{
  "n_layer": 10,
  "d_model": 128,
  "n_head": 2,
  "n_kv_head": 2,
  "head_dim": 64,
  "d_mlp": 512,
  "vocab_size": 2048,
  "activation": "gelu",
  "norm": "layernorm",
  "norm_place": "pre",
  "norm_eps": 1e-05,
  "positions": "alibi",
  "qk_norm": false,
  "attn_scale": 0.125,
  "bias": "all",
  "tie_embeddings": true,
  "parallel_block": false,
  "init": "normal",
  "init_std_qkv": 0.0421,
  "init_std_o": 0.0523,
  "init_std_up": 0.0603,
  "init_std_down": 0.0603,
  "optimizer": "soap_variant",
  "lr": 0.00644,
  "weight_decay": 0.0,
  "lr_head": 0.0102,
  "grad_clip": 0.5,
  "warmup_steps": 200,
  "schedule": "wsd",
  "decay_fraction": 1.0,
  "decay_shape": "linear",
  "final_lr_fraction": 0.0,
  "batch_tokens": [16384, 32768, 49152],
  "seq_len": 2048,
  "doc_mask": false,
  "train_tokens": 138500000,
  "steps": 4387,
  "dataset": "wikipedia_en"
}
Each number is 200 + 20 x the weight over its row's rms, rounded and kept within 0 to 999. Layers, rows and columns count from 0. The size before them is the row's rms in percent of the matrix's.

# layer 3 MLP down (transposed), 512x128, rms 0.06, rows 500-511, columns 0-63
084,205,218,236,203,213,191,198,198,192,179,185,202,219,178,230,218,193,178,182,211,204,202,215,167,195,235,228,216,168,194,199,199,223,205,208,217,211,216,217,195,236,216,231,190,201,201,185,198,224,196,178,234,152,217,188,210,235,213,187,157,192,242,194,170
086,210,215,188,206,203,181,220,175,226,183,196,170,210,180,183,237,203,187,203,237,214,170,204,172,183,176,206,221,179,196,180,199,244,189,232,189,184,180,206,192,190,176,214,168,216,211,225,223,225,175,183,229,209,195,186,208,168,183,228,240,198,216,225,194
105,187,177,232,199,208,230,209,226,172,178,220,203,201,199,220,186,190,192,209,218,191,191,190,165,198,236,217,196,177,195,195,213,227,183,235,182,223,179,212,219,207,205,218,208,206,217,173,195,205,181,190,256,233,216,201,209,208,164,222,193,190,231,188,195
086,221,208,220,236,199,219,213,169,206,199,208,170,165,208,173,199,207,211,197,235,199,221,196,181,194,204,171,231,178,223,207,175,214,217,214,208,194,205,190,152,209,176,216,242,208,227,204,213,184,204,162,191,227,189,181,219,213,220,230,191,173,195,216,192
101,174,211,232,193,220,179,211,181,166,198,217,196,206,213,229,209,215,211,195,223,173,205,243,190,204,210,255,197,195,203,207,242,172,235,217,191,196,197,194,210,213,233,189,205,176,189,172,227,193,176,199,209,199,210,181,205,207,168,201,194,179,220,222,208
102,230,204,194,194,193,192,229,182,204,253,208,211,201,197,201,217,186,184,198,200,204,215,198,225,194,201,217,201,208,213,180,195,207,166,186,187,210,234,192,212,196,202,212,203,227,196,219,204,219,205,195,203,195,221,176,194,201,172,211,209,188,180,194,212
103,216,194,209,216,168,195,212,215,197,189,216,230,171,202,184,209,197,211,183,171,209,220,208,187,212,206,188,156,174,217,259,187,196,183,220,228,221,188,187,229,194,204,233,200,212,222,210,200,201,201,216,205,194,213,222,175,161,183,160,183,200,185,213,217
100,229,212,204,215,173,213,213,168,192,217,200,191,194,204,209,165,221,198,215,180,229,233,193,193,209,175,184,212,192,223,214,198,218,230,205,210,206,165,182,162,195,199,228,181,214,205,209,185,202,201,190,231,188,135,224,217,218,228,243,172,227,170,218,248
098,191,199,241,194,233,214,251,181,210,171,190,174,203,205,189,215,231,207,196,220,191,175,220,207,231,206,217,202,207,186,223,198,231,223,176,192,192,195,221,170,176,178,249,219,200,192,209,198,201,206,222,202,218,201,201,204,188,179,199,210,192,194,184,171
103,201,214,208,206,223,218,224,224,181,212,201,206,215,209,219,231,185,231,233,202,223,203,181,187,220,229,175,188,177,234,235,168,197,212,170,187,216,215,174,192,193,211,205,215,251,219,173,190,192,206,213,235,195,189,191,205,201,232,210,201,142,217,198,218
098,238,177,180,207,205,202,175,207,166,188,195,196,170,186,170,204,170,218,172,176,198,220,196,201,183,224,186,188,170,170,210,209,209,200,204,219,191,191,180,157,155,191,173,234,188,230,206,193,192,163,176,196,214,231,192,200,168,187,226,218,172,219,198,190
101,226,203,183,208,211,167,200,183,176,216,217,194,244,202,175,176,199,151,225,185,215,194,184,176,172,194,182,209,184,212,199,232,198,187,198,209,194,214,211,208,165,194,218,192,228,208,183,206,199,205,173,212,182,221,236,218,233,220,186,214,213,206,184,203
# layer 3 MLP up, 512x128, rms 0.0599, rows 501-511, columns 0-63
079,191,208,207,143,188,223,214,192,230,227,187,213,177,222,184,191,219,188,210,187,199,189,189,199,235,202,179,206,210,211,198,191,168,196,150,212,199,180,219,196,178,223,212,201,200,190,199,174,142,177,243,209,215,211,195,234,232,184,192,203,184,176,195,194
090,203,174,209,227,188,190,213,169,195,190,183,210,203,185,209,172,184,189,203,197,225,185,228,207,226,214,217,186,195,197,199,219,212,207,220,191,180,217,209,233,198,223,187,177,166,199,202,179,193,182,237,164,166,182,179,145,199,195,207,219,198,173,209,218
084,181,216,196,176,228,183,199,188,175,215,198,243,222,228,233,203,220,181,201,181,207,172,213,211,199,253,223,219,228,231,236,170,184,193,197,191,185,192,198,184,224,226,175,166,212,183,215,208,224,192,207,227,183,205,207,192,195,198,216,225,226,202,203,199
087,197,178,203,174,189,228,174,204,215,212,194,176,194,206,159,197,190,180,209,193,183,199,230,234,216,184,195,200,163,156,227,177,208,193,192,238,206,195,187,200,172,198,202,243,173,196,186,189,218,172,227,175,192,162,203,217,184,213,233,218,177,186,170,217
099,194,207,215,200,174,217,198,212,196,201,197,202,207,208,228,208,188,189,223,223,244,197,199,200,212,190,177,184,201,191,227,225,205,220,195,227,205,166,175,205,222,178,211,216,245,197,175,209,229,200,186,212,181,187,210,197,225,194,227,197,218,169,186,199
104,188,213,232,188,212,198,197,179,213,186,208,164,183,197,178,216,212,224,231,235,181,174,213,219,213,172,231,192,212,156,161,177,190,207,157,210,194,208,219,199,172,210,178,154,191,209,205,165,227,183,175,181,224,164,197,183,218,190,202,202,202,242,191,237
100,189,205,190,219,186,191,212,244,197,228,167,200,204,201,204,209,198,203,214,215,170,172,179,181,168,202,185,199,216,246,176,220,210,220,187,228,195,205,216,231,185,234,214,220,196,215,212,177,226,195,202,222,195,214,204,176,231,203,192,197,226,237,180,200
096,163,200,158,184,180,176,184,216,194,221,181,172,205,223,191,202,200,221,223,182,166,201,191,221,196,236,197,197,196,217,178,181,196,183,170,186,179,211,172,185,204,176,197,170,185,226,220,175,201,190,201,230,181,175,170,197,214,199,206,206,213,178,223,218
106,197,213,169,205,180,215,185,212,243,239,189,202,212,223,175,206,198,191,172,170,208,172,211,212,213,189,193,199,223,187,206,201,155,163,210,226,165,203,238,196,225,216,186,210,131,248,208,197,191,224,214,153,199,212,210,184,201,204,205,191,225,206,185,166
093,197,213,222,229,211,234,234,190,204,195,208,215,220,219,217,211,196,190,210,202,186,181,198,214,216,210,186,181,206,218,183,211,173,213,198,179,209,186,224,219,222,218,204,190,180,205,183,221,183,209,217,209,175,176,219,220,188,197,185,152,206,161,192,226
094,192,181,185,197,208,190,181,203,185,197,201,191,180,217,209,196,180,208,214,206,182,199,199,185,224,182,197,202,208,154,224,190,249,222,217,185,200,198,176,240,213,182,204,207,205,207,197,221,223,175,182,212,148,216,242,206,215,197,192,188,198,174,232,183